Part of a small language model's weights.
Architecture: rotary positions, untied embeddings, normalized queries and keys.
Each number is 128 + 32 x the weight over its row's rms, rounded and kept within 0 to 255. Layers, rows and columns count from 0. Numbers have three digits each. The size before them is the row's rms in percent of the matrix's.

# gate: layer 5 MLP gate, 576x192, rms 0.0663, rows 315-338, columns 0-191
# up: layer 5 MLP up, 576x192, rms 0.0661, rows 315-338, columns 0-191
# down: layer 5 MLP down (transposed), 576x192, rms 0.0662, rows 315-338, columns 0-191
gate315 104:109108120142146110122165081078099074109172133060124081076137135155164109155088076093110079113133101139142165102054140103136087128134142143180145190120125103133124137117092153110132137166130087159177106147128072148114101135115151092118171109107148096171104138134127104099132090165144120205077159180132107117166073183116144135126156137122140093202113143135124148099157087167114146097168108095113132096146122183201085106142136067141153146115159164169088099093123136160132100115082141149132127200136133119182100110167078184140149192122140075040143109132155136098045128141156093176
up315 102:123090121100081118134130119120136186111087174163066137172119108162087063157115170125075149139181072156171128130170130113145127117112073179155162105140142107081146137102070070160157101096140114142064113142174149187073111152150156097083085119092129147159165128184114108127080157137094142047130098094086093148142138097129083163078109140113119104131118096119085110144175120101115116122188080142128070104083155070152114157171188147163151092151127187120204095109102129136111109119083220142139087110100126130138111141180107137099143098136104126138102081133104163136150084121127159102
down315 101:118125127118132090140153148146146067094089115173162140131148109154132114060151167185151094183135068123143194182125164122164205126107102143097121191111144146141116138058164124140152060182124111193201133116121165147071104095195148104146115171094133130154154111111048123112145209095187163163164106118175098131135132149138075125149098145141134110133114146200115121122117121102112143125166122139138100108111125165084150122094123073130119128054114109094095116153137136152171116112174085171155112126146187084147150152092093140170109180066119119170102162164133128149154158131107084160
gate316 090:167141126108167136129140134073137150136154119084175111106137139114127097118150103152120152135121101072134147111101168105152084132107069103071140128158081160104106114106142183064117188163179140126148042083135085144145159116086155106104141096156161127082068103160120105174155181086162119134046105201107159089129157090170071127155140133149146086083154129160077100149121110140124144130061090092126156123090122149167176135084101111159158077121118130101157119138107133090117177158131132110121158125095127116083159165056144140145149201128179086164071119137140064108175074182145135101
up316 090:176126111116080112122110157110108137188017154196116150172175112181087110119127127100102160178128162147134136121152121159137156156147111130175138159141063123116179143111146089080102117126088112144135125119107129119063107125172102087199071167187092109104183127180126168119139080083123086146110086164098029081101132093123104143126126084120059140140148099110118132126169082177154081119137105110117106136128161131100132183066115162157070152140158137111114077146137122116122123132165135130166117148117135134132179116166178110135146119140138115087134110123054171146185152131074103187
down316 092:083096214110155131126133113140111133142188055115152197125159177084113131088105103173079144141126081087074051175120096116128137105121078194133180143121170171163142141116146125115179158125167149151145111107126155132136147111116095136145154137060193091121119099107114090160105194117108166147107146131118176146072099054118062129130096101131151073185121162130152199151102160090138148116136094155163139123132121152192209131130141145142168094139092110143080161121148163150110157108121135149106168175097120156148138145097164183106137097071104132136144117112153105132131078070095143114
gate317 104:148177109126130170169120159070091110115049121125115152104141104096188080104126191162051112178190159118177166121089121129144128138099160115101148102116072130115151137113065099097106128164161076122070083151075115105116109106163157148152151170117142098088112131105146111104136142130084116109171181122110093134063081168175162128115153104170104134149075169088146146083110154147153135089138156149090160157130119065079081159165088128145105093095170102112151199133113123082148153136093123170155095153117068125038116133142105155121161174102127131119193095128171137105155123168095131112
up317 097:148114123158119104123141114125082133115117132169117157139132093128159113091101064144129137120184164115123143110094145111090135097112102124156148087116139071138126114081138125152179113162158144131158130155161185140129110126168104154187104156098169134148223176087152103093141045137123135134146105120163171121117128146034125123113148105140180102136122073127098148117160081152162170176083182131095142093052158146137152107103165133128078161068103063104086066141144084158140078155157163148092148110085145096136120146121117130141141139054158169123088089172124071126147055061182175150
down317 100:111124100103097119085148143121102160120083124136130133173140096118133111219136135131110154072172160110130075117122117170131128140126121109082166205142057102041186140150182122123166185121140119098112138148109118123164125153158125175196120187123140057150146129138145151143134102091145112164176077148164101145100123183129121120121120163192151110142103168155038127115086100139117103084092114105148136111118144098166117114154170155101091094084135151060128143131170102165176110123121162201157111088141178141100191107138073107150156224092111143172144113099123154140132141155099105092
gate318 096:074195097117098141129100111149123052129133082128107120168133153156139080127116154091099079182161133057093082169096114092134084145100106148105137105109121188131113149087120140132111117114164107137149110210122165124114169080160119083179118164121120135140165110089162128116081177172134079138119196144098119163095109113129140107179113063204140144154109126154135142087163131160124180112142109131195142129132173150173152165058188200115109143124156150061135093128109106114083082175079152112150061177134102126111142130143114156129083113142103091145151158099117106175148094135172085162
up318 092:102146216110111218123127094157084057144124146074120112126142086205139166168160061163077126185204128102069148152158145166075074139125091120119112174127098144123140150093101169107095161148144145134145116071144128138119116156114060071147086101160127114142118133104204134106145181115166116073161137123124123124134135093147130132131110139196191107120135169084203114102124126114114080184140152121098133123141197143103116180107119153124175149116139058122182135122165102153079160132153149127138141137137106124153104083130095154148093176171145142120125158119104146144076125086159114136
down318 105:114062157162138153110116077141105160169111188136127140155143121166161143105169096149125178157126091186153099121151074122184168150136147093133069032075137164132098086163184144090127136166087169159115147126121108101141121128178159176133137106102119136091138111121167118097172105124097080143174034128157169055101122134174144113074173083080125154123105125108116114183108121104131115184144154178106101132102067172113146100182130119134156147106065100166124092154134085164091129147182152127135179163161144149131119114122112103132162150086102084161158162128104121107050164106158121129
gate319 095:142083174115135117121101128081140162159116149164172183217177155119109148089182182192135152165111094126168159080141132148111149183095176166140074141116134149121116109101067135092114115124135173163157161179185116132187069156111144113111168139156119124108140201186132126149115100104125115111169102115134133082139113083136121131067147110082110126125087139110158108192083143119138164075178110117126137155153159161142102107141117161121138122114108146133077147157123128174125133134138123170064140126083211133089055074097093128108084130077107170126203094134093138116167126097064156123
up319 105:058168119142110115067132189127119121179104090206130106106066121085121152084061090065160140140103112148186086109177118111075142142117173063117101102100109160130118140146133069115157085151104089138219207060059117117095171176178143156139169133130128110123120131129122198114131111134147128175093131138117132111106067153105071186174065130198128155172104162149150153151120189180111122132147157133140141128087075120118080151105101127152117172066102132094112147137107129137145127069105133141126112123120117145134144109121132125120121111161110112152136118092086127104155085128146140086
down319 106:137092115148147163087069106128106044175046179143134154057140117114151146132087136061138117126093114132113065111104147188113126144083174173103092132099098120136080116157162132066111116118152131091133167109145178172160108160168105173180087060104100116134178173142096162143118128180101109141118179122154124076085123131111145121158170150183195124157116088123129118132157096181111119110183096157059125131087115114130110113139143129135112147107109060119128081159189161128181159123177086120145142113120126129135063089116062106112099133121138119182157127085151126115095120125077134078
gate320 107:143154117076081071129146145098107107136150118113111107194152145104139142137105167054154140157137118093084131083120102092109128096129158143130130068150137127155175183142134133104054106170187092153102100163096131096160114150063110115159187091094121160135097141154132121131117131200103160159167123087095109114180125106058153124060094146108134168107094132076101132101132138122167113180156090141202117069115156179138128150108102108103112115104034146085146151100129168112143133157069090182164127120093144075120092152124143170111129159147062152141145144182107146132134057190094117150
up320 102:164061126120145098130198122161109069202165163093158172117122163082067177157114134150099080135158123130164115135128184149130156120122064109165165118093179113103119152150136105186162104136112131152146126123137178113130130154132152138188102116169144146084104111142162163166131147109163120140097113115144136116149079171084158148161137159103123151128140080138077079167153124131076123165138064195133133087179135175148152111102147076090146150132139145123145179152118106195138087111084127118129070090156101147131092102149106112139086107203163127080186171193111080138109166139157068067
down320 107:123140116086187141092162116142037091156148185165094180115084169161146127137082140108142110108099161118096104103150148120140127034128093215161142118111104131128100091122201132135138083114109102122089092110125192169124128097143152143115149239136132170210126140137151142114099172104146161150098143174119145121140103104164122130095126091147111159106078112115151112112147145123170177137119106137187136127138153097161124178158131108149062142165094118170185086142076125067163140132116124193137134142118117094161147121160125155178131128168212128139116082088177149107130155121168153154
gate321 110:133132181134151123210158133189149131142122084118110083087160052127130109111103153097158132098134119134154070118166167135124101138062129196147141089128134134109117166090133083109165066107131097100015139149157101068133137137110106184129161126060110181186106146102135118128116121179119135105108061079154156145092135203183121113136164155142170137097166155131097141135122095070161080131117112104144133171126242128146153181133131127146122111147103130133139089168155142145128172120135120136129105126147159136161169105120064129172160113053121095095158112133109158115148125149087172123
up321 105:137116129106110189141132204170109146126086144140116158119126128111173187092103114127134173095118209147162117140134053138124113165109070071130117117143099162168094117114136050117111134113101132135098171154182151140107147134107170128177125064195116081127156053140120074075112089159098154161127113091136072121138095102093092160109172124123165112090084171136107124086178116188074147186106150132145170134131092116120100157176172122090146127206101169158128153104150149117119197072133094084113133125093120090147133165126159160110140140075139098177125084155148181137151103114148108101
down321 104:138087165153158159126109149173110156137113148150133150140122080133139115126152133206086087114134158128142141151119148147143098146119125152153127137120127099057190129120064120083113115219100104155113060122156094058111067099097109175131142100154138095146190129102124126084145092144171087110162093126137140136148113097131162149055115184140149132164133132158113174138146135121135088115133115167110198135142175106096102091125158148050144132098109157156129145166109110152125153110110139117047118164117120130180158076046168186192110119132101085117154103082237147112110079122110156092
gate322 111:128140182126156111094121119149138126145149112133079128086075114135109128091134174133143199121035116147136112134144123164121055171171138152105132139101163154149150190146112163170086072092091123183165075110133130069138107070119122101173064098129157129128124090094079101036131123131139116145201126087150120097111136202130108096147167118096134119065124165120087107153169128159072062100110128132135100088106134119166086147144135086120075114147168133119164098159206142084077153129117163090106132097119102099095159069156104074179103111111078135150157122140148124107165107129109098144
up322 107:158202105079146134151172192145122184124123125107131152116145147086137119142177163122167129165157125139116183173163147125055145110128156111189108132091166116109143105095165160118126106156113122053144106163138124154130154147175148128123167061180135155066116113164153123156043148105111123140127110077169104150124169064146116094099141147128137112132128166226101136108137082188133195167137111122072099174127087125106075124135193144108095160139107109136155137135148086103104071106092121177167156167109153119157104152130096080082106126127099089068091114173127180154084117088172125133
down322 109:076142148139149098125160153120089073106124244113165178099096107117093050189151159117098070101121133149104104113134177134077118149172127140109117100116145115167158135125092137122099126142117168108171146094114086105098122160143121141174143122094138147096159102163142094083060165115087133121144070161069134102126118110163147137170129158136122068164166106140216139108170133112144102194168115105075085133150183105107098108153179191166139107197126159108102142105119104132173112090101112098132141149165150173165153094090130113125160185111156087084126111124153124157149123096124149215
gate323 099:106098079158154140100123153073033153125199146120141125100129143110136050124110109110175162146097187136129108137164181171165103090140233122168144076117090135125125149170107136096134132076122164176138133140157122155163116101108115075120141146120145158114093163132127117119122189141165111160129163165137125110136131117134083088145085100116103141134084152122160110100134087141140171099148109080150184108148108116134078109162138085098137112119136137093056097178074130112178110054062076151171139067129072134121146197107100103160130122131141089141138113096137079128197109176107083089
up323 097:156121132149131135085130132151182196149166087136170152079147135100071123151163123145105087067074135141094170122129133161172100112146120117091140126046156095111092181085140141138087161088138117127155136105091168161131114163120104160109036180114087176136081116102100150100133142138101117136162088120103156108150143095140077179112121183095127169107127143142092133157091135129115107114150115110110149149085130143096130082159171099166158181142162117118093070124044123067154151181105059124136158154118098115139106119111100160087096169141094097138078093186172132050156177123058137118
down323 098:110127136135097102168084129128081160143142186107079126195114147147148072139101119134125165121140147138105144120125141186105095117123125141135188174156126117102115121124135147118131124061130166081174101066159112120171130055195115141164128074112132097154141144175090114152160138115150111123067148175126150135159114159104188107156186086108136113159071128167204167134161126120139124158138062080128118091135097084132058167158120166096172120104126160211120181127151070083103108153111069086101112120186085154136140179140069094183107105099127143104163099165065104158129122135150106126
gate324 106:132179118141084114078171110134110138101084185078138106144150106112128183152103152153161162085127109124149113115170099075174133140130154118092133173075119131140180141116190089059144114118075171124134184157150167144148107131117113142117149127175129126172147146141134144150128110190151086143105121082100181156175145109150136173137102177162165127114090067159118104096125129131123110123073071145108184126122125102161124133176166191038125058101154128188135182149176110112153100116069121105146116135114093092158153173209169138098132112063108146143125088188089065139139095138139165145
up324 105:136138086125170148134092081121117153146189096115122125129078143179128161082136125135152127167094108132132110141152089177143102146131115134095143149163183111158128147111073124144055084107192140139114159133109145131104110191105118138098112202079147106121121068129121098128073158099125157109166068092138096107085114187153090136175135128077110120130138154120125178157118166138156166103162128120162053172253129130135068110162098098123051138155125118123146098119071112085094153122067164141113163212153108135108177096093101142136211116149138122146096130097134123102134124080145124087
down324 102:114133118062195120156146139117137137126126143131118121109137151156108121111149114109105159143117093162100133125170088169148140105117150148177105121109178157131183079097126121098109053123207129129145145078092165117082140196127126124149156108121185148136081098146084077089082192107123185117136088088168157165177142161162125109150133158180132119092157143156182087155110129127156172116121153142103173087117095116143088096151085202123121193140112067144198123115084209107109122137133061072147127133086201116128145087113080145106185114116170160174175128087131158113180117118120113137
gate325 094:172131138162065165172152086105107149166166158144091100092151219142090127094154100152138150160110083163117157172140139083111087087113173156138124144132108113189093125089153134108138138112157103150156186052175109050166074108083097126152146162147126189147096132121132133123118179121105115109177056142138173110091068136151081092108153102108117084151138209098147192157156142088108074084164078119112146123156068134153128068136117070165116157144164107111079159137129142124139130096125149145135158117115128115117148111107104133104155158108131171146155188079123124079097110102082151084
up325 101:097158115158113096149087131154162104108119147132118099090140081088132083152149148133152072096179171133069117093169099124177123082142113119080140142219086064178140054117153145174138158106091184167090095112134124152034078150180103135145146174162137135109121074148145089183094122109143139140200172143172123102139117118122116108136116104118104124117129163110138102090111224120103118125104123079185076140064096101178090152111166160185134093073137086134120169158126122099101097138113144110107148143141136131201101082140151099160137121132151110102179112127105162130152131085097158133
down325 100:077116152163132142086114184147142104119110102137209130094052163089036130120129084140158112146135119140139102112105120143095136179141121137148170149077155186154171116107143101129150118148127148143146109112150130110061149134093149084132120116133147114142124095117129115140155143122178126103138119113149120112194134157179148179109157082102086113082135160138038132152158157147128075135106157181134143131123148080158111100124076128080118182149099056161185112098144146183118129133107171160038139115139090156162078134145116113137128098038110129063198125120140120075165117118051181113
gate326 109:077095170101179092095091114135121175168118130146161108143061096143161179094184088131058152127153110069131151089125125076104172150105139076110123163105199127093086142107165124059175157108117098173128149116132133161100136119166121180110175122149121128095150082127111151063100189094162173111108127097110146173112173173144093111103184171148095099139116148148095175129129177136171040080089139118117102126131115144107155081120156120128069139130099124106101117141152079093145146162138168100105097173092123132149121114170167052093104113136203160119150098080136077131159097131125137125
up326 106:118154126125070095075073150129112138138138132168097124167123060119071079194108142096115146109141167171146119153138148146135159064158181198110114125178140096122179103120103116122114181137168087149129109103156093127130155154125128127128083148150208094195151128081114169175143090157092114145159100124100089117137113107201125185102096188146078167154062145069123098089139091130073168120109155120117135140184174134105080114083195114113160153121163084130079161147072070113141141176089120107093141140134114128130168151127093155145110097061148097149125137086124111154095148126110142074
down326 100:113146120106172116139149093148145066096147072156168114129110130059101103128136180097206121145129138110101110115115112162126056121151070138129073184185121090123120095103172135132081199070147151164096157132115139106072127134118156083079187132187140167065082178094123136133142061108117075123141137174144144159170079090137151134100156153120127171139166133154072139139174157164135116104141100168090126158140136158085124184137091177135118114085126141156114140107193190173167111124107106102162108116115158147097123085174157098122152162149107102082119090106165125126157068106130093189
gate327 100:117173141136115111148091153144145124140144061105144090149226121098159106170051177080129108119117126102086158138121153089145089116211140120157079087134125172098128161173091133119076141143104137150114136088207112110175148135079169104114120126131143191050102079155070113091172129105132146114139146114153093142093101141142143166099108128158139142148127102165148117185174125097130143170208109106115112126156112161164075141102157083084146160133098104137128114138090085126114125118085184165125164143113091117133141123157187066157077093144086109071167143085094087183116116111096081115
up327 101:142144141158203086143151135120144175071090145156148138140093130139111121170158190130174077139117081145136103127108175118123121130177112080163152143134143140146213164167127098090102129128093226123086100061144142146159116174091140089154175124126124148129118138181132102126105097154108146188123068139167108120068043105134184190124137055182142145104126079152106127173156073146086136127149088128162100137148150071092119087100142121100139125117097110151134121154158118182061172142150148139117128115122185184110109139138108091110138172137142118113110134118147126179057121100130117054
down327 103:128136161124183156121082146154069142160135124127159186101136101138169081102160151127149047120153126130177113144086120145129152115136149114094139100164139167129145160119103167109112092095060126173099187086104128163179087120024175105113129124240169126137152138189136075068127083174090154127139120162100083098141098160139138108067140128139133157155184073153129158112153130122166160120189050132104130137068148096122114109093134125134120137084134162175102111132131165169129147144183105089155120175172139078147150102146116103119143177152122159109150125101129112180100101130168081138
gate328 099:112144126094131129121170132073126106133104141168079101119108157114125146060122153123120125135134109118160116145055132111174143111124116121049103101158129157076098062154155152100133100147103075148121148132167093085111122127080085123255111111163141088080149139133124151126114057196086162094133124144076125105123103179169116072155172115111121118145115168036134180142151170104137132137181135100190164088102106081135134135162133099154108104115123125090150093162121128126144106148178096152129206100113141185107178123160087138193196138142107175116116095130074113116131156152135129149
up328 107:129136083109193162148113147146168145106097148111145170138124151059112149096130135119125069185100148099159136099159149082125148140129156127142120137151122083104136052073113133206070147125145089127101101083089157150124121111140094113118083052141094154073082124135127170171132101215153151177118170227101142114093135085070089130130101106146159100115143128082166143100062163200141159164077127114185141171117096115112169118126115104109149136081125173119115108071161108173159069119149148143121096132138111143127130130082191183154123147167151148101189123158094137135105141124138168127
down328 107:138082152097117137154167156129127083104120214100174122091137114103146149156145140102115080077150140088173088168085135110121106093129076144141207138128151096113181095124157131125144117127117130155113125205211162169103127109109156123104124058129180108132062149196139111152118079169176147178146122114168105074090111174067090106119103113143128128066126074107146155074105151185059145171099117104108116081151159120090155147192095186142127134119137078150114134156098111077118098118111157136119077125123120171172155098126140145106145109118159133087129158216144105137140156115149089122
gate329 101:123120128087060130090084143146090147130125120140183093153194140176147139226141111162129158186107180090113125107114135116147115181146152138156178136157142250107146080095110082164099135127076126107174113122143099122147109110083161104164142184133156170125143168119132129108125119164126135149110122099155140155178119141111199105169193058095155129145126135089084096184130108156088147122159166145158101083092182146133148143148079115132134117130127115076125129163159149122123184134107078066102152129161086082123105087100114113109126112172095082164132095173127108168175110091099174172
up329 098:222118107186186103095122091117174089146176203153122158108163098188132119099162135105115179107124114167160139126104129104146084210149145148126150170112112086119142144106076155150104056173151121103080102153121125085121134135121140181143146114137160148143100187192109122127134124118075082110162102114103154086079112149195106108093138132123144148140137128156141070114077138124150128123122136102130195080118074104088161133173170143108162114096130103131164159142112152177108070129159176163116162038102088084138154144125140107088179113108155156116106100120110129174071155148137135199
down329 099:099149108106101160129169117115161156150144164118145090146151137179086165166152124114085106144094119114154122082152113105144106147147177186077102092118142154141138180173161145118093062116120124048128170124077174121119218137122167085057177103097179121142105187111062128065109165115129180093140093136107206145147137192135157150110145147149175108158093101099096139129131114100104156120125173093138154089132118134121184070104099120095093129121117104146131112110119116098124177137111120150126158138163105066149119161133150152149169230121060112149156110119196153121079079120133090109
gate330 105:090132102127188127157123176133054108116161107127135089170089126105174198138088161102161185108112072167093047112122135121140100163145146114161169168043120145164158108155112136092158143134143109121137113088171126127161088152077074101102115124153118126147154153181149079123151124155139092159148115099115093149106112138135132121095100074145115123120124086130138148103167125066064169121137084104141144122147119133209089158097118160152118145154160154171125141115111124083100158061203137085115144161198147080125136082086109147075136108214127109099108140170126095130184137152155191169
up330 107:093153130085160134082123074072129146114115143118117069098100175083108159145100117182183184140159111157134131164156148131080101082113130110208134141104104109113095136083161122118157187103119157120097075158104143132059116121157080157139127149085124071145192097121115127159086146125140114128130103131180172133097104133123132121131091198148122187137128126110145176137082080154158090154114117116175111160141136179071126065127100171129133125162082152103069142040127165136090123106089094145119071131143098143167136125158154212165167139177177143123120177152115082123121074138148073163
down330 104:118175123146124147079171105084158131186132123071162122122114147161107057168117103093163116169081131087100128127109138107110149150080112155066137122114124143234182131130136225174192125101106143110153114111149093114110071164083134135151119076142159133094120105127115180162102145088130113081131076157163164140160149141109072111154047140122145167131073136110203084133096155112143149125084151128134186159140123128132166090171127152100191170131118113136115135132130136097151137121172092100097170135133159142156121165118139181046141086185135097096166145073104124111109096132144106173
gate331 103:099189058113188094181126100138069105131116145092129177090128119097132116171187108010137091168093152148171120112146100099070128131123158128110110111175131115136123118135115143113076104094102095158093131104105084139120173049120109122145139129109090150121104105096157171074160092111092124138135109092125084142133103151180203137081137110144118150145098118138162181129132099088134101060145092146118060144141098108086069114113099169134125094093151110124091054095148092166160095144087125127139123095110087118164114097108178092154158143151127098078100075111141097161144082175073156103
up331 100:141145151159113151098135116177095153172169126069147210146118075098106153147072142121128109121109146167149134102109108101138134129127153094170164082078074091116086100160113161133143165113157099131123133124108169132202101161200109116165117171102145111086125100102172169150111153148113100122125167111121115140170134049072184155128139119147056181076067162126166161106157169111155137106114125158078122153069124112149108104158171067140089093133159122074133186165101098107098174081144074179116132101151118087140101125073103156102118113104134133140202116147120174127099150139189071122
down331 104:098161120135170128130133126112121090021117156129075207097087141116207142112149096068204124157123146119201123144122098102099121118138113135160162102150129111112099100149126128137149120089118089121202194134099185138157170160095148118093151173116091140113155102089188086141134111187195102126153119107137162157107142142113126133120138056123116143149091042084119086178107155151099144135110113056127087115149144181098114148152116101143083179198109151095109078116132153170144144152151096139105146100096167176091126173107141117125161123155131138101104094116163131140121139213134129144
gate332 097:118097093112131118156164173165175109164106143132104160142174127141140112081105164116108124123187114121131089094197095089093122131067099147128159133185186101099161176167130108107125076120076110094143082103099137210151087168130134093165095188071105159130142100136089145129054117165104081101065169165109106118150132149118161156094156115169143123157114175123134127099179135110139144108122142078123192142172132116086145138141108146132102101171118126104201206115212104142134070103130120106108074068123117116086126122127161133134152071141069129072105161122136157139142179111137182102
up332 093:158146066126196168064079184161158173109168099097194144079204086106135102169146115145073094073149105098056093025088108107139120122144168070100111183176126077138114109069128198090099143165179101127167087118114144141170104128102152168175104125116111151094163130151099141139123094174150120103171089170150135153194115085119172136129160167145130123096134111142124111126152092125138157094137149105148140141162142128130142089126124074110102118125160142147116087076111136143134131126134153173115125145137151137139100083176130147147107125139089142175092099164153121112052081149171106098
down332 096:128138138114138189136125149118121136111090082113098162142186145120100136071107137031183131114125135129102089108104103095143108112098089143131147110150111114167127126137142188150129112118099121152157127125127124145092077131154039101220163155094158078181179019120125107173050079108115147143161172152102117124107116139132112188131147128160153104139081195098169183063141169113132092117062094109172130119173130159136131170131072177132153090151061147117158141103155074166113153101130117132107163145111149122109167136181114170146089143135107120099094141147111165149111136157112172168
gate333 106:144126131182157070207089157125098078115151115151160183130105138172129123105079150153169116086032144160109133132089152207164148143120134136192070098092134165116115120117110145133103085145122116167089148152110163074120109089117058108073131107091137100181131101177118140135098148126142186106110152208156139135143174056142111069132149126097129173092104086126097143098104117113124144132170102187186129111126134164154059158100123143127121171108181142128118152165087185152162135108169061129088173101097110120109147108144178129176086160180144152112150088113134132112127149144106102128
up333 100:131151119093128099103113202153168114104116108125130114147154148154129127137153093124147096135178129138104133146120155138121157127148066130074095046128165144139120116115153049124126104187112147170082172152120039171141209104082144104090103151138093086173144132090099105122078100099176101150104112156101218087170156145076122061126121134157105172097072104118154119143115143097115139083183127144152102099092177092148095129139142139173132129135053107098096142091133131152100101127065167112171180141110073144079101140152161096103159104130157140135122095104124235133148129151125161118
down333 101:100149097103211126124064101129176127115088137137138144083088092117140178146122152107122152093132103113120159076137127116055185157139115103099108093148145171162161139175080155185177159185133094099096071200125117092079147104124198110097147174166200086093147133091152093129087121141147158129055187166123105091132209093122095134133167151154147178096087062125128110078126166096135130121097078101143083130152150154143138109132125128144133156111071126119136149066134120156100105135068112156155128095070083093135119139130108124105167126165153128144179142191131125131128143154079120130
gate334 100:131138166152145115135196113151159098109090117114143117118157100108049145096091126130138113152082133110170158158147158135137123102161139087123087130127114108063169081108107088107171109068158143137175185093123148140102098133130068198152222125131146077101182114100146111126105119125101153108147080120055121110100165102114114141142154123163141102168121148092110113112127123183128084152189145175195070160132051122092127161170187119168159126152154111118167129090143135184131093199083108115113165079103160193119078151083154165142087107122069141132146078123155103146122180122144126148
up334 100:114173134077114108113143116091213104166111174121128162133118182108141117110124079109087144131093162133178124129152135080119088116143181108121204065158132160088149088092171102104119161129139110143160156178121168160150156159163096135126144179117121166122118177115154148106094118089165102141084138132090136114143122098116136106137179100127097136168159134149121122136137180221161089086160108188073123029155149105150158149087117131119107130227104144098145142069173132106107151136164146136107116113126140189101120151098123153112134114137191133081177086168200140146153112173060111105
down334 101:078186104109132116054104153141138180128125114074125120167128131134166154160153162170178150176103150132194059138120108025138099155144176177134123081072104050158188114082082128146141175114162083027154112128093158057161122093125160086084128117125127128113154100109147165159111109146118156152108118128095115133113159141116170115114183154113168138189097099109199139123133117114160095113119072145145062102115116125201149092150099127136130109109089114110141131112174073155134114116171141134115130146142115113131133112144115103124079111090136159144149122129109091093135087057120109072
gate335 097:174116143112156090093167120145164129158109139076159103125161122126075185104110171156160150101132091105154133134111171096129100100119157113094152122160151070142156081146139188136084105143131089135172090222139098131165181056196165146185119156085152117121105146142121071120127170106079085094113123134170154089108111110153148140100169125111135180117098112099118079133175119090065135065118154103121139145107125121138136159161092101158092135117111157125162129186085117090174116173105056123175149179088149134116171086148075093147054195145100163136147143105105139157073134152107178109
up335 098:221205135136128123117125128114171185111082097092118149158141191104070101130038106050123144097148094124115123137115143168091136170109097076168134116167139145181148173043098136114127158122106196120166173087121123168136130135136153126156125118111205124146100143144102142141142093151145101139155164097074097146147132138190119139113121163102128114104087116184163143152094088118104184143161134117113180139075154131125173074133117120132134148170116078125167074114097088116082146131164160168128142135076101142075103114140162092114113051124156141156075129136157175155114106180143102088
down335 097:069124167112121126140150147114127157134084146186167088099171116158147145152100176157132155139158148125131151109110118133141085147067105188116114074129125131165146159111064178115139145144153104130088133105125189125160179125090050125150085160118135101148103170095177155168108114108066063117117085167103109129096151157151135132104099104106051182149150139116178124125172186153104093101141159121179196057195200144161137125136176136116137077113107144085132166172142133115074070104151146113136174140151128171156186177143094136109141134128163130106157082092087127060122139160105099155
gate336 106:140121090073126138110072105152108167156086137082102140168088119137179150108096068087076089093107121156159043128112151098168145164185096148078101151096102162097161139144202165145126092114125135138068156088183136064125145133153112130108111160146124116117167132131073107114117101118165143137173132120175172142058095132156121149144119109152098189160151106142043186100117100114156066197127132121127091129190152159127135123128093142109153113141117148142105173085170102184143092160103123173131134152124113116116105153137075131188162176140174115090111110066125169146099068150131147080
up336 094:132132145112176167150077097154107152135108145127053206133097140146101165124122150122201142134133143088170120205101145087139120107122146126101138177121202104159115122110097156134153139131128123149086125103154120107167157072123149052137092143122061175145076135107085096054120137144140107103164134137130134167156072073163111149107145117138122072127182155108110149139179154116126117124114144137123146142108193158134156079115114072070076127116105062115039131166116124056188133126082104149146097119184096112179123158180099142113145152130153184165165169106105084108110083127161132110
down336 101:079137139090139128135055132138114177129166225119166109157102146127107141133112103104090117087119090162116094084127158070169117177163089130134143149109077084152107144165140135067127151098095137169199125110147143171198148112079142126141094046112133176132143204143125150159160116120164123137160129172115086111099160158146160188101025104160128161110151174120139134055100117134047158130160102103128139124157105081110139141124112129109176161158085090073123122096151194139146089127121133117145160133102134100165143142124158194170121090166165121090126121114157149155153081148117123155
gate337 102:074151114088154175148194155072082093166156164092122122124157136091130148142125098115097127102149134149082143080146151137122122075140141158121115122109151100150109152124058159123177127086207113135136136120138080107098117127166152107152144148124139057150159128113174138092087204126084092167178171111125119129121114135112144102080171073110124133145134086091148177112066112090058095129134082080143119089101177088136136192081104099166110107100180103104156095116095181127186109130073116097076200131137117090102097157110180156150179122107078167116166148136176110195155130126115135124
up337 099:184169160136089143150088125115112111158111195089136095074111166147146063128144124142114138073149155165117152150157181135145182175121143144169101107137138156129148190136166151117153058096136121152185134095143163081113173123114139158190058177129085065129123121102079131145135150157119082103055143152165110156148178125159141094128099096094112125130099124153160125112099097107130086135134135140127173078135100128116057118085179090106125085092120162154121173117165113111082162122072126113179140118071108138163151179191149220173107122105091101125089145128118167138092133179110076099
down337 102:161138139156123101174174151152182151134169127177114160108168102198118092082035165130113110134111138116165151155100120116142139185094128063128145141150094126193127151092147094113145130111136087143138164135090188079139153145159158082113133095084126120079096062142134139116158096102125083111113128118190163148208160140143106130189124155101096136109129124114119080138121170138146153099143143105158106117119138116094123090082112132139153102131178148117119103127143125133112151033121148116177092050104101175077203169138111093102089115122166044134152139176148084113054153152147180143
gate338 099:133115181115074124139097101139142116137135116140102144077119140171109070144177056183076062142160112083080153119076113137111125123123108112133129104119100147143169113096117111092118067073109102134143098144171144108130131114095211085124140141130166137155098147077096128196115190095120130172098163105163092137131174062093154122123120145159171102099069132149166089101111095075106095152073126097136105182135129080100190143140125116160190095148124070158163153122208157166123118155127177110109102166155162088115106110147149169073154170153156089181145157093119102162074146132157159123
up338 100:154139099147104144129166109170142150142093176144185151119138193125109095106125118078140094113145117165119075151109107180143190097122065156175085124124177158123128089189173132138098165121128084089135122097188159142172101163147094074078108155152095140121184101106215093130113153126168121124139181100187124170132134087162068107109131101171122097137134096142207110039127146119140108123128168122125145178080135157122082105068093108110130115169160187129161058157188122086092124101139114144052142117148143115199124122113140141088086119127151121096111114095173147136139112118152121102
down338 095:107140108115149164150169134126162138139085119120037124153147129121159100200131126089148166128082100139057097076197112129106112162144181139047154146175130071101154099129085130117172124134159124089089139135070132081102150158157071128151148163158134164101096039168119205176103105126152150107170143197150166114139104158119131143140130125179148154149151094064128152147103149138108146108168107173152129132207187143115099147136160130160107110110133128118118214137062119132150190121106141174158108117064112153131153135125142043140150109159109105133175123132102143103107130136156122141